Weights of a small transformer language model: learned positions, 3180 steps.
Each number is 50 + 10 x the weight over the matrix's rms, rounded and kept within 0 to 99. Layers, rows and columns count from 0.

# layer 10 MLP down, 768x4096, rms 0.068, rows 0-108, columns 3200-3263
57 36 50 50 46 48 60 43 65 31 46 54 66 54 48 58 50 64 60 60 41 40 61 48 55 48 50 42 49 56 63 34 48 48 71 68 52 47 57 49 38 45 38 48 24 39 51 62 51 58 57 65 39 44 48 73 58 44 38 54 52 54 62 41
51 63 48 37 51 50 23 40 63 53 59 59 62 59 33 34 41 52 38 56 54 51 58 54 53 33 54 42 47 43 47 40 41 37 67 73 42 55 42 58 56 40 37 47 56 54 54 61 39 49 53 57 65 64 44 46 51 43 59 35 60 59 48 49
59 44 37 50 48 42 35 49 57 50 55 52 73 45 39 69 45 55 50 52 58 42 59 55 46 42 58 54 43 31 31 32 54 66 21 36 32 36 47 71 53 47 50 41 51 44 81 48 32 44 56 50 67 59 63 50 41 50 42 48 48 43 45 45
63 49 52 48 44 57 55 44 47 43 49 49 71 38 57 48 46 69 66 61 57 57 40 55 47 37 65 58 54 67 56 54 35 55 60 64 48 53 55 50 43 58 51 47 57 49 40 42 56 41 31 55 49 46 58 52 57 56 47 57 47 56 65 37
53 54 55 58 52 47 46 65 60 43 44 62 39 42 43 58 59 60 46 39 29 37 58 49 63 37 41 44 63 43 54 40 49 49 45 41 34 55 56 35 50 39 38 48 36 38 43 50 47 60 54 22 42 42 51 59 50 41 60 51 45 55 41 50
50 53 60 72 57 53 62 49 49 44 44 54 57 66 63 51 45 60 69 60 47 55 40 58 68 52 48 49 50 32 58 48 48 33 55 72 65 50 53 51 50 50 55 60 64 51 50 64 38 36 45 70 54 46 60 30 53 56 58 46 42 37 31 54
47 43 44 51 40 48 47 44 43 47 36 42 34 62 45 46 51 49 63 46 69 34 53 39 34 63 59 41 57 57 54 51 57 33 51 59 63 55 48 43 56 40 42 44 58 42 43 52 52 59 37 49 56 52 43 62 42 70 60 40 39 56 54 36
52 67 51 68 46 41 42 36 56 71 49 47 54 67 30 53 46 45 58 55 48 37 67 52 44 54 28 61 57 49 53 59 65 51 52 53 44 54 52 34 34 56 44 75 61 33 48 50 68 37 65 59 58 55 61 56 40 47 51 55 35 51 58 29
45 32 58 37 54 52 37 38 65 54 37 58 53 46 47 57 49 38 53 63 61 51 55 42 43 35 40 54 46 59 50 53 41 41 49 35 47 54 60 45 42 53 44 44 56 45 54 36 66 74 55 50 31 54 69 66 38 55 68 52 37 46 56 38
41 60 52 51 43 54 50 51 26 57 44 38 39 41 62 57 42 50 46 70 38 52 33 44 53 22 59 51 43 62 45 63 52 64 51 50 49 54 52 65 51 60 29 44 41 44 65 46 36 55 54 39 43 57 35 46 39 58 41 49 57 47 56 48
42 53 53 59 47 44 48 56 38 51 51 51 54 51 47 40 59 55 45 54 48 57 31 41 55 54 56 46 59 45 65 58 35 56 49 57 43 76 54 47 47 58 39 64 47 64 37 54 41 36 55 58 71 62 39 56 38 29 53 47 58 62 55 33
52 65 44 61 50 74 47 53 44 55 44 44 58 53 68 45 60 39 57 45 44 38 58 29 47 50 64 37 39 28 48 59 49 53 40 61 46 43 43 37 46 46 47 50 49 42 57 58 64 56 56 83 49 26 51 47 45 31 45 58 52 45 47 54
41 30 51 56 68 53 57 53 46 48 62 61 44 32 56 42 51 62 41 29 34 28 48 33 49 64 57 32 47 49 38 44 52 39 35 44 42 50 51 51 53 49 49 45 61 59 41 42 38 37 55 38 44 49 56 43 54 38 48 54 45 63 62 46
45 38 28 50 60 62 29 47 59 49 45 61 57 30 53 31 73 59 56 57 47 43 51 48 44 45 54 56 43 57 52 36 67 51 59 61 57 53 57 51 74 57 47 59 53 39 55 61 51 64 48 58 76 34 69 60 50 42 46 44 39 44 54 55
52 43 60 49 52 49 65 49 36 43 48 64 51 44 45 43 51 52 49 41 37 40 41 54 64 28 49 59 68 23 49 72 75 26 53 33 59 54 50 57 55 53 29 49 54 38 38 42 47 53 71 61 72 41 58 56 37 56 58 51 59 38 49 51
67 61 50 45 60 52 43 43 43 35 61 38 62 59 36 59 48 67 60 71 49 35 48 45 51 40 61 45 64 44 39 49 45 50 52 52 60 51 51 65 46 34 42 68 41 59 54 67 26 57 55 48 55 55 57 57 47 43 73 57 59 54 57 63
40 52 46 62 69 55 80 48 61 55 37 56 69 48 24 50 38 45 44 44 43 28 60 34 61 49 34 61 35 63 52 55 52 51 59 39 61 38 48 40 59 43 41 42 60 52 38 51 50 48 40 42 39 45 52 41 55 40 59 52 59 58 48 48
65 51 50 48 48 51 43 57 37 53 49 46 40 42 48 49 56 45 34 47 47 58 51 43 56 48 59 62 61 62 55 60 48 55 33 67 53 57 48 67 57 65 59 52 64 53 51 48 52 59 36 34 60 49 50 47 38 56 45 66 45 42 47 74
63 68 44 43 58 64 24 51 35 55 55 42 43 60 39 48 52 57 53 51 59 44 52 37 54 42 46 43 42 54 48 59 53 64 45 30 53 42 64 49 57 41 45 49 62 44 47 45 58 54 43 48 53 44 74 49 37 63 47 48 51 70 48 47
45 56 47 39 42 40 51 41 50 51 62 57 36 43 47 46 62 32 45 30 37 37 48 68 47 60 64 42 42 51 35 40 51 42 51 52 49 59 50 55 64 52 60 47 59 54 41 43 51 39 46 44 50 57 50 60 36 64 61 46 48 56 58 53
57 61 41 62 42 62 52 68 42 52 47 48 33 57 46 48 46 36 59 52 57 62 35 65 56 48 70 40 51 47 45 81 50 39 65 57 70 49 63 56 56 51 51 46 38 27 60 46 29 44 44 54 44 45 52 59 41 42 53 43 55 34 55 76
55 51 53 38 47 62 64 47 47 30 42 50 47 48 50 67 58 64 43 51 44 38 58 47 51 57 64 39 38 64 42 54 49 46 42 52 50 42 49 58 66 57 57 46 64 48 53 56 50 48 66 55 65 51 41 61 58 71 76 46 50 64 62 51
59 71 69 57 47 59 41 48 55 50 54 57 49 62 49 48 30 53 53 38 55 53 46 45 41 54 49 38 38 39 67 44 53 46 32 54 47 47 38 40 68 59 41 44 47 59 61 54 35 67 41 39 57 53 51 44 61 43 32 49 42 45 56 46
48 55 52 48 69 49 39 61 53 37 58 57 34 50 68 48 52 57 56 58 45 48 26 36 38 41 52 58 43 49 44 65 53 56 63 43 50 47 62 66 56 49 59 63 69 50 41 51 63 48 45 47 36 44 40 59 24 41 61 36 50 58 60 47
71 40 55 49 45 57 53 47 49 60 60 49 47 48 48 39 60 64 36 54 43 37 43 40 42 54 56 51 63 44 66 56 25 48 52 71 57 48 37 41 60 50 38 53 73 49 70 39 47 47 46 51 58 32 59 71 45 51 58 41 64 41 34 60
44 49 54 59 42 56 55 38 46 48 52 42 40 39 60 49 57 59 41 49 41 61 41 55 72 31 44 58 67 45 50 47 52 53 56 52 48 37 32 28 55 22 63 36 57 53 54 62 42 52 48 32 52 52 64 41 55 43 52 56 43 47 42 50
37 50 64 42 65 35 35 26 53 53 56 61 59 40 67 59 26 60 63 36 33 48 54 46 56 40 49 35 65 46 50 73 48 54 47 49 50 56 41 28 48 32 58 56 61 51 36 55 30 66 72 27 44 16 49 34 54 37 26 77 45 39 66 60
37 49 60 34 61 42 61 47 40 40 51 46 49 47 40 42 47 47 50 43 57 52 49 44 52 56 52 46 43 49 34 33 58 49 43 46 67 59 35 64 53 38 46 56 62 40 55 58 30 55 67 41 48 57 37 41 62 43 58 40 46 48 37 51
55 46 43 42 38 53 31 40 38 61 46 61 45 40 47 55 51 54 31 51 50 62 50 53 32 46 64 58 67 49 50 37 56 64 39 47 36 65 58 54 33 64 47 68 60 46 42 46 40 38 39 32 62 40 49 41 43 36 64 56 70 30 63 41
35 44 23 58 55 38 39 71 64 53 58 44 56 41 50 40 35 40 48 19 69 56 40 34 52 43 50 48 40 58 45 52 47 47 48 44 67 55 59 56 52 62 55 64 44 51 40 54 54 60 49 50 64 43 60 58 36 39 51 65 41 44 44 46
44 44 48 49 57 53 65 28 36 54 70 35 55 54 56 54 45 54 51 62 44 58 43 80 32 41 37 62 57 48 52 39 58 52 71 54 34 42 48 56 54 40 50 41 58 56 67 52 53 53 59 59 60 56 46 50 62 38 40 57 62 60 42 55
59 51 37 42 47 53 42 49 64 58 67 48 40 44 25 37 52 53 44 68 53 31 50 50 48 42 46 58 58 47 52 36 35 51 59 42 55 47 30 69 32 51 56 35 47 44 47 54 59 56 40 61 65 58 67 35 37 58 73 40 36 72 54 48
70 33 41 53 54 46 36 58 61 46 38 55 60 44 43 41 40 56 47 43 39 44 44 46 27 60 52 43 58 66 52 43 45 32 45 56 56 66 39 49 57 53 62 48 39 64 44 47 36 50 63 70 41 43 51 59 64 53 46 44 50 56 56 45
68 52 43 64 43 40 46 44 56 50 43 44 56 50 49 72 66 50 45 41 69 46 54 56 46 38 51 53 58 41 61 41 61 59 45 36 35 56 58 53 45 58 40 66 41 50 61 50 48 64 44 34 43 47 64 27 63 48 51 43 51 38 76 62
46 39 58 51 42 36 52 41 62 53 47 70 58 47 33 55 45 39 69 57 64 39 55 51 47 64 50 48 41 67 49 35 54 53 54 62 51 46 48 64 39 56 33 40 60 44 63 42 43 57 63 41 56 58 47 36 59 56 50 38 44 52 59 59
48 36 44 41 49 51 43 39 55 56 65 54 48 49 45 39 49 44 54 43 32 40 37 65 64 53 43 53 38 62 74 45 44 64 49 40 45 44 62 42 62 46 34 38 44 43 49 31 58 36 59 31 48 46 53 37 46 67 58 43 49 54 53 40
64 49 44 39 50 42 44 59 61 33 41 47 38 71 51 53 58 48 30 46 69 39 51 56 71 42 39 51 65 39 43 49 55 61 51 53 43 58 56 54 58 59 55 42 27 57 54 50 81 44 62 19 53 54 53 59 40 47 47 40 52 42 55 59
53 56 51 35 34 60 59 49 46 40 45 36 49 44 44 46 42 46 42 39 51 49 54 43 42 54 54 47 44 46 50 40 31 54 55 48 40 61 67 48 49 59 44 40 63 50 50 51 43 48 58 33 40 45 47 62 60 62 47 50 52 61 53 45
36 54 44 48 62 55 53 57 37 34 57 49 52 62 48 67 63 56 73 55 34 49 53 45 30 44 56 39 61 38 63 40 34 57 46 53 59 42 57 60 56 34 43 47 42 52 37 62 57 50 36 57 69 49 62 40 51 40 49 38 51 47 46 45
45 69 62 47 52 53 52 54 55 37 42 60 29 47 52 57 49 57 40 57 46 38 31 45 50 58 47 54 52 38 44 64 46 47 51 55 46 41 61 64 36 50 60 57 44 45 44 46 57 48 59 69 62 38 52 39 46 65 56 58 55 62 60 39
53 51 64 45 49 63 61 39 51 58 48 53 32 49 50 69 59 54 36 58 55 65 54 53 50 53 35 68 52 44 36 53 42 60 56 76 49 43 53 57 31 47 47 46 50 40 31 47 62 60 39 48 61 52 55 59 58 44 61 31 49 41 36 28
61 61 51 47 57 54 40 39 41 53 68 44 53 61 69 40 53 50 30 46 58 49 51 55 37 34 54 41 65 32 48 43 42 67 60 52 58 54 58 36 38 55 49 57 68 58 56 62 29 49 53 43 60 47 50 68 35 55 46 40 45 31 58 57
64 36 46 55 42 61 51 47 69 48 54 37 41 43 42 65 36 47 55 64 40 67 37 58 41 34 38 37 58 64 62 33 59 23 41 55 45 56 52 54 65 49 47 47 47 41 50 34 58 50 50 49 52 60 51 36 51 62 47 48 54 51 67 46
37 40 36 58 57 37 58 41 29 71 43 45 41 52 46 30 37 49 62 42 49 64 56 54 45 54 40 52 57 51 57 51 58 58 43 36 64 61 30 57 55 51 41 43 42 49 43 42 42 57 57 49 70 62 49 29 39 57 60 44 45 52 52 50
58 53 47 55 44 54 65 45 41 52 59 42 60 48 36 53 50 70 50 59 67 49 46 48 37 52 43 59 42 55 42 35 48 34 50 59 58 37 58 69 50 53 50 35 46 54 59 48 60 48 38 43 61 61 63 41 57 40 48 50 51 38 36 45
75 50 53 39 43 38 41 34 37 39 41 50 51 38 53 46 72 49 50 64 57 47 60 57 64 46 41 55 44 27 44 43 57 70 51 38 46 65 49 37 59 68 55 37 37 59 48 52 43 36 39 37 45 35 40 54 32 54 60 52 57 55 43 53
55 34 53 65 54 52 40 52 60 40 48 50 40 37 50 30 54 58 51 53 67 57 37 49 71 43 43 60 42 53 75 62 64 58 48 30 45 59 48 53 43 61 70 48 54 43 47 42 18 50 44 47 39 52 37 48 63 47 51 48 62 58 36 56
62 51 46 41 35 52 37 60 50 53 54 56 50 44 45 54 30 53 47 44 54 60 50 57 50 37 44 64 57 43 59 69 43 58 46 31 47 36 37 54 53 35 36 45 45 49 57 50 46 42 53 47 55 68 58 68 47 58 41 44 63 61 42 51
68 44 58 56 41 36 62 51 64 42 40 56 31 57 43 51 60 48 59 57 44 54 26 49 47 58 67 50 45 47 46 49 49 43 42 43 64 40 64 64 52 62 67 38 64 45 65 43 67 42 75 58 42 39 50 62 31 48 57 58 45 47 52 42
51 46 46 46 54 64 61 41 31 38 54 48 48 47 68 38 42 41 59 69 51 35 50 46 70 46 30 41 53 40 48 44 67 48 46 31 64 56 56 61 45 54 38 70 65 50 45 63 56 44 56 63 62 62 32 40 25 49 58 47 52 44 43 51
49 68 35 51 38 37 42 59 50 41 50 63 54 41 46 54 51 41 64 63 34 77 64 51 58 41 50 52 50 57 44 44 54 54 49 60 38 47 51 56 63 72 58 48 53 49 67 62 62 54 57 50 52 54 34 46 47 67 44 47 44 48 44 36
34 34 62 21 55 64 47 50 37 61 17 51 69 56 49 43 42 52 49 76 65 38 65 46 42 70 37 56 57 52 68 56 66 47 50 51 51 77 50 56 59 32 38 30 61 77 43 58 69 62 67 40 42 55 51 72 39 64 51 33 39 59 50 59
48 67 25 53 45 59 38 53 46 41 64 41 61 54 50 53 53 46 65 54 51 54 52 42 45 37 42 34 66 39 37 40 48 43 50 44 51 38 68 39 52 56 30 47 61 59 42 43 46 46 42 28 45 55 49 44 36 45 73 42 50 66 61 65
57 53 39 53 49 52 53 61 67 51 47 41 47 46 63 52 47 54 42 52 57 29 47 51 39 62 61 62 63 67 44 37 47 34 71 61 47 36 37 53 35 52 50 47 36 59 53 45 45 63 67 46 36 47 44 48 33 44 49 50 24 59 51 55
50 66 46 59 55 49 56 62 34 59 55 49 50 39 58 34 42 44 36 54 52 55 40 50 58 52 41 50 70 61 34 50 65 52 47 41 56 61 51 56 51 47 39 43 35 63 72 44 55 48 48 61 48 44 55 36 36 44 43 49 48 54 64 55
44 49 41 40 37 51 50 68 36 40 61 56 64 72 42 21 56 58 53 46 40 53 46 44 40 55 70 64 46 35 58 51 63 37 50 49 39 68 52 42 37 39 62 27 46 51 46 50 43 45 40 48 45 52 46 44 53 53 49 56 56 57 41 48
72 37 63 59 52 51 54 66 48 56 43 56 45 38 64 54 41 25 43 66 52 41 28 49 47 52 48 48 54 54 49 54 55 35 39 44 44 50 61 37 59 55 48 61 51 36 47 31 48 63 53 48 51 62 51 36 36 46 34 44 65 58 67 55
42 60 43 48 35 48 56 51 47 46 35 72 52 58 50 52 62 57 51 49 43 54 50 61 55 50 42 51 48 57 50 53 56 66 28 52 60 55 44 50 48 37 64 50 34 57 48 40 46 52 50 49 61 52 48 47 48 49 54 41 69 54 62 45
61 66 43 44 52 37 68 61 55 40 58 56 36 29 61 54 51 46 34 46 38 38 54 46 36 44 67 51 61 43 60 37 51 62 56 41 52 67 63 56 51 39 48 36 44 57 64 44 59 40 72 58 44 52 59 65 79 54 57 39 64 48 35 58
50 45 62 39 54 50 47 43 48 46 43 39 57 48 42 53 63 44 46 58 46 44 49 41 53 53 54 46 54 64 45 59 56 33 55 45 51 43 49 50 55 53 60 52 55 56 49 50 42 46 43 51 32 69 39 39 46 43 55 50 59 49 61 43
46 32 40 54 63 46 71 49 56 66 56 49 43 43 63 48 50 51 58 54 48 67 43 57 42 48 59 56 43 44 55 51 54 44 58 47 32 27 40 41 34 51 48 54 44 67 40 48 40 47 66 47 39 47 59 44 50 46 57 61 55 50 39 44
43 49 44 48 59 40 34 40 40 48 46 60 48 45 43 28 47 42 39 43 41 54 50 64 54 47 47 36 53 49 36 43 54 57 46 55 58 45 44 38 44 41 48 51 79 31 54 71 64 58 48 58 30 62 43 43 45 40 61 38 49 37 57 40
46 44 62 43 48 37 54 55 60 55 58 45 51 52 49 28 38 28 47 54 53 44 56 63 49 55 73 45 62 60 44 38 51 66 43 43 48 56 52 52 56 63 31 58 49 47 60 43 50 45 42 56 39 54 55 74 52 55 66 46 42 32 43 38
52 52 44 69 37 47 26 63 45 42 54 52 53 43 58 63 44 55 49 48 52 36 40 45 45 52 52 53 56 40 51 47 23 43 47 53 55 43 46 51 49 35 42 43 39 56 64 55 41 50 32 66 47 59 50 46 58 68 41 53 53 59 52 67
48 35 65 62 47 56 43 56 44 42 43 39 39 48 50 44 47 61 47 47 42 65 48 24 56 52 40 54 45 46 38 49 50 45 63 52 61 39 38 45 47 51 52 65 49 50 46 45 65 54 59 47 61 52 49 32 45 63 40 44 37 68 45 44
49 54 50 39 33 55 61 59 50 46 51 47 58 51 57 46 51 39 34 58 57 44 49 60 61 53 40 53 38 48 57 40 54 50 54 48 51 39 41 44 60 50 57 62 53 51 58 60 40 48 59 66 56 49 42 38 33 54 46 51 50 54 58 65
48 59 44 49 48 61 39 38 51 38 42 46 64 52 50 53 43 64 49 59 63 56 44 53 50 35 37 47 59 60 38 55 34 49 58 33 52 34 56 46 49 52 45 17 36 47 36 54 48 53 23 51 62 47 63 42 59 62 84 68 43 44 68 43
43 50 39 49 42 58 62 51 36 42 47 46 44 45 51 68 60 62 44 55 51 39 60 51 52 47 41 52 47 42 32 51 33 51 55 46 63 53 42 47 56 35 39 55 55 56 36 58 47 65 49 49 50 51 36 45 42 61 44 63 52 61 52 47
44 62 46 58 38 45 53 59 42 44 47 51 59 68 57 58 38 63 59 29 45 38 55 45 50 51 50 58 74 54 55 44 51 55 46 41 47 47 59 52 59 63 41 48 51 60 27 53 45 52 48 56 50 50 46 44 32 59 37 51 57 50 52 59
51 58 49 49 45 56 55 49 38 42 62 57 45 52 39 55 56 37 54 52 67 44 43 43 57 47 51 56 43 67 53 49 47 37 56 40 56 58 76 31 73 45 60 46 56 63 44 49 56 42 54 49 61 52 58 46 53 46 54 63 54 23 45 65
65 42 40 56 44 60 32 55 56 44 47 36 47 41 50 67 55 36 61 47 72 44 55 55 64 49 34 40 59 50 48 39 39 61 42 47 44 68 59 60 59 57 39 55 45 69 45 52 63 49 44 53 46 56 25 50 59 53 54 33 48 52 50 48
61 58 65 40 39 47 59 50 60 39 36 57 49 53 46 42 50 62 46 48 50 48 67 49 30 34 57 44 34 48 33 70 42 65 42 38 47 48 56 63 55 52 61 46 62 62 49 46 46 55 50 55 50 58 68 34 73 62 47 39 33 56 39 40
38 58 44 43 50 53 42 52 44 40 58 40 51 74 48 48 63 53 36 36 46 52 60 45 53 44 44 50 55 42 50 64 56 56 48 52 51 43 55 37 52 50 38 56 55 54 60 51 45 41 61 33 52 52 53 45 33 49 54 56 55 57 37 54
35 62 60 57 64 41 52 45 36 63 49 52 56 58 59 48 67 59 30 47 58 46 40 37 31 55 53 48 54 43 56 50 76 57 52 29 32 53 43 52 53 63 58 29 32 64 46 33 44 37 63 53 34 65 57 67 27 50 41 39 31 50 42 59
42 66 40 46 74 59 47 49 59 66 43 65 49 52 50 54 48 36 53 44 51 42 54 42 41 48 51 58 50 25 41 37 23 43 40 56 52 53 53 53 71 36 42 45 51 48 43 71 43 59 52 57 80 43 49 42 53 51 54 54 38 53 55 34
46 42 39 34 51 42 37 42 65 46 53 48 48 47 68 47 48 45 50 47 71 37 60 49 48 55 48 60 49 57 57 52 49 50 44 43 43 34 52 49 59 51 30 54 46 64 62 57 47 54 58 50 67 58 68 61 50 51 52 39 60 34 41 70
46 54 50 55 51 35 52 36 55 57 42 50 52 59 46 51 60 35 43 47 42 50 62 55 31 36 57 44 57 49 50 31 51 47 45 46 29 45 49 36 46 47 48 43 46 27 59 47 47 45 54 56 33 46 53 50 43 54 72 41 35 55 63 41
51 63 48 66 50 62 40 41 66 36 43 35 53 60 43 50 48 72 53 36 51 54 64 48 54 51 54 43 32 36 72 53 59 48 48 50 78 58 53 37 31 38 65 66 51 59 51 49 40 40 69 38 52 46 62 51 63 58 66 53 59 44 50 66
54 26 42 57 51 48 40 45 53 50 42 66 64 54 46 31 33 33 46 53 41 46 57 53 34 49 55 46 36 57 47 63 58 32 44 56 55 55 36 56 63 50 48 55 53 62 53 43 49 55 46 72 50 35 46 37 53 52 53 35 44 40 60 37
47 55 42 49 41 59 56 45 59 38 30 42 57 56 50 41 56 59 35 53 59 40 54 59 51 32 43 47 46 67 33 53 61 50 37 61 34 51 42 41 53 55 60 43 46 54 53 51 72 49 37 38 55 58 52 48 62 47 55 57 49 55 40 45
78 52 59 60 41 60 50 60 61 49 67 37 59 45 32 46 40 54 62 47 52 55 30 59 52 60 59 44 55 73 32 56 59 59 53 50 45 39 49 68 50 61 33 58 33 60 36 58 46 65 60 60 54 51 61 50 32 52 56 72 39 50 55 64
60 44 56 55 54 32 55 54 51 53 37 58 58 63 44 32 41 55 46 53 45 45 69 49 68 51 52 59 53 52 55 46 47 51 50 60 57 25 47 45 63 22 68 35 50 49 48 50 59 45 41 59 47 66 38 59 69 58 43 63 49 33 71 51
50 44 52 52 60 45 47 39 52 55 32 48 52 34 61 45 58 69 54 53 54 55 60 49 63 52 48 47 47 68 42 65 48 48 39 54 51 58 58 34 52 42 48 50 46 57 40 58 41 50 46 46 43 51 46 52 38 44 41 38 45 46 57 61
56 50 53 41 42 64 54 70 47 46 53 48 49 55 41 69 33 29 52 59 50 52 54 31 64 43 45 61 57 52 47 44 29 52 46 50 55 63 46 47 70 44 50 27 57 40 53 40 36 57 50 56 47 53 43 47 65 37 45 40 35 57 39 60
53 46 50 21 46 44 72 39 54 50 54 36 44 57 54 67 49 69 48 42 64 51 56 42 41 44 53 50 41 56 47 59 50 56 48 57 50 57 70 36 50 50 36 56 45 55 55 50 55 71 52 53 31 61 45 53 46 49 45 36 49 45 42 46
37 31 41 50 53 68 54 47 37 40 59 59 51 42 59 54 75 32 52 63 39 48 51 42 67 54 53 38 56 42 46 54 59 49 51 46 54 40 51 55 53 37 52 53 39 34 53 41 50 38 43 40 42 41 54 49 52 48 44 48 50 32 62 49
73 46 51 43 44 47 50 51 49 48 59 31 34 67 48 57 50 53 52 62 52 41 42 55 54 37 44 52 49 49 71 55 55 49 58 52 48 56 48 62 53 48 34 47 35 47 54 49 48 43 54 50 52 53 61 63 41 55 51 57 69 53 61 47
48 37 20 38 64 52 55 41 68 46 42 45 42 55 55 61 48 65 29 43 49 61 45 39 42 70 54 37 43 41 62 50 37 57 56 42 48 52 53 54 36 51 58 59 41 80 49 57 64 53 62 44 51 52 47 66 43 63 55 48 51 53 67 45
44 67 60 52 47 39 57 49 31 38 48 50 42 45 55 48 35 57 45 49 53 64 54 61 51 60 62 44 53 58 49 50 43 46 70 46 33 43 54 38 51 55 45 36 53 42 53 65 43 60 54 46 64 52 45 54 41 68 49 49 52 47 50 63
53 44 53 46 57 16 48 28 56 44 59 52 98 60 70 43 32 32 48 48 34 54 65 51 38 31 71 58 67 47 40 56 55 63 38 47 45 53 27 51 78 50 46 37 48 74 21 34 64 66 64 49 59 45 63 50 50 55 53 56 52 38 34 51
41 46 63 46 36 56 63 45 52 27 38 45 42 41 56 62 34 40 39 39 56 61 42 61 44 58 52 50 37 39 52 73 57 50 61 59 48 49 45 54 55 38 61 63 53 60 57 62 47 54 54 60 50 44 45 51 50 36 61 49 34 48 46 55
63 44 50 48 52 53 62 36 59 40 46 65 43 43 53 64 60 56 45 59 49 59 60 50 54 83 45 57 44 47 44 48 65 36 54 55 61 39 63 44 57 51 52 49 72 03 45 26 42 47 36 72 52 56 55 37 65 57 48 23 39 49 52 56
39 63 38 53 23 35 38 47 46 36 37 32 34 44 55 58 58 50 50 46 52 44 52 64 58 49 50 46 55 61 46 57 62 55 64 60 46 48 61 47 49 57 51 43 46 43 56 67 53 59 48 48 51 66 54 54 42 44 53 44 54 48 49 35
47 61 38 58 34 76 53 33 63 34 58 51 49 47 43 45 57 33 39 42 41 57 49 63 50 53 36 65 35 45 37 56 48 67 47 57 40 44 55 30 45 47 70 53 56 37 55 40 40 45 49 54 46 56 40 40 53 42 43 51 40 73 70 65
50 44 30 45 32 40 35 49 42 67 54 57 46 59 43 46 49 58 51 50 42 32 49 65 42 44 56 55 38 52 51 64 44 60 61 46 47 59 42 41 51 48 45 62 50 33 40 45 49 64 54 41 57 24 59 42 39 40 64 49 44 56 50 61
39 59 56 68 55 60 51 45 32 44 52 31 44 50 42 40 33 49 54 60 58 49 66 56 54 56 43 62 51 49 42 52 47 41 50 55 63 61 70 62 53 42 40 48 25 49 48 49 57 55 52 51 36 51 46 64 41 43 67 42 37 65 42 52
60 53 50 61 50 61 60 57 46 55 51 44 33 58 34 59 41 58 39 62 56 47 59 60 55 48 75 42 40 41 47 58 46 36 51 58 42 43 58 40 46 53 52 49 53 66 48 38 62 46 50 65 66 45 58 59 50 60 52 35 57 59 29 43
57 38 44 49 46 61 47 53 44 56 64 67 51 59 54 56 49 51 28 68 37 60 44 43 57 65 41 52 41 54 50 33 42 55 63 49 45 57 36 61 38 62 50 60 53 62 43 44 57 43 48 40 64 48 56 44 52 38 45 27 51 55 50 44
46 47 22 47 56 54 53 45 50 58 41 59 51 47 64 50 52 74 72 52 50 50 47 46 34 47 39 53 36 45 65 58 54 54 37 36 63 56 40 64 80 60 30 50 50 55 49 49 44 63 55 55 61 69 47 44 64 59 46 48 57 60 51 52
41 62 57 45 65 51 43 56 48 60 60 62 45 33 54 44 46 52 34 45 60 53 59 47 44 47 68 61 50 50 41 55 46 50 49 66 65 54 61 51 50 48 56 46 50 44 52 44 60 63 41 51 48 61 49 34 44 58 71 37 42 63 55 29
61 57 40 50 36 48 43 49 55 49 65 56 54 54 42 47 55 65 35 47 61 50 56 42 63 54 73 45 54 41 46 58 65 64 56 54 60 52 59 55 55 52 55 52 53 64 50 59 61 57 51 76 51 42 38 48 59 53 36 56 48 39 41 53
53 43 51 44 44 46 60 72 51 56 59 69 55 47 44 41 58 35 46 56 29 57 48 44 62 50 49 48 46 64 51 49 39 57 43 58 37 61 35 35 56 51 49 38 69 53 38 15 28 52 46 48 52 48 47 56 37 44 47 30 39 48 41 67
61 29 40 39 31 46 51 41 58 70 55 44 37 58 62 36 62 54 48 46 47 36 59 54 37 59 28 44 37 56 32 48 38 60 48 58 42 67 51 58 38 49 64 34 50 58 36 54 41 43 60 39 55 45 60 50 43 60 41 72 68 44 45 47
54 52 48 64 56 41 53 45 75 46 66 57 65 50 28 27 60 47 72 30 50 51 76 46 49 38 54 43 56 51 63 50 68 59 65 47 51 63 37 51 45 54 68 61 52 44 49 47 68 27 60 50 29 33 50 28 59 61 25 72 43 65 30 63
36 61 35 34 48 54 61 39 57 57 51 43 34 57 45 51 63 68 46 61 72 59 42 61 42 51 65 66 49 54 37 45 51 66 64 64 54 53 59 52 38 53 43 65 63 40 51 35 42 55 59 54 57 52 55 53 56 57 44 32 38 62 47 58
36 76 40 41 40 58 57 56 68 46 49 51 49 34 48 46 43 59 46 66 53 46 52 49 24 45 73 58 55 41 63 34 47 41 52 40 44 41 35 77 58 64 54 60 36 54 41 38 34 44 54 35 57 29 56 50 55 46 56 62 48 59 45 67
32 56 46 48 65 55 64 54 62 56 57 47 53 54 30 53 43 67 63 60 57 57 33 28 40 45 50 49 46 68 63 54 43 58 48 51 47 50 67 61 49 35 60 34 43 36 45 49 67 49 48 66 43 51 55 62 36 47 55 37 56 38 66 53
39 47 49 49 29 52 73 46 54 45 40 50 38 66 47 45 49 49 46 43 56 50 49 50 63 36 39 77 59 53 44 46 32 58 45 35 57 49 57 17 55 46 72 41 39 38 62 46 71 48 55 59 31 57 46 58 50 53 50 49 45 59 42 42
68 47 43 51 52 28 52 46 61 39 43 57 53 44 37 57 57 60 52 58 43 52 47 56 68 46 52 44 47 47 55 68 59 57 54 45 44 63 50 52 49 44 37 52 56 57 50 44 67 43 45 52 54 38 46 57 46 50 37 45 55 45 39 62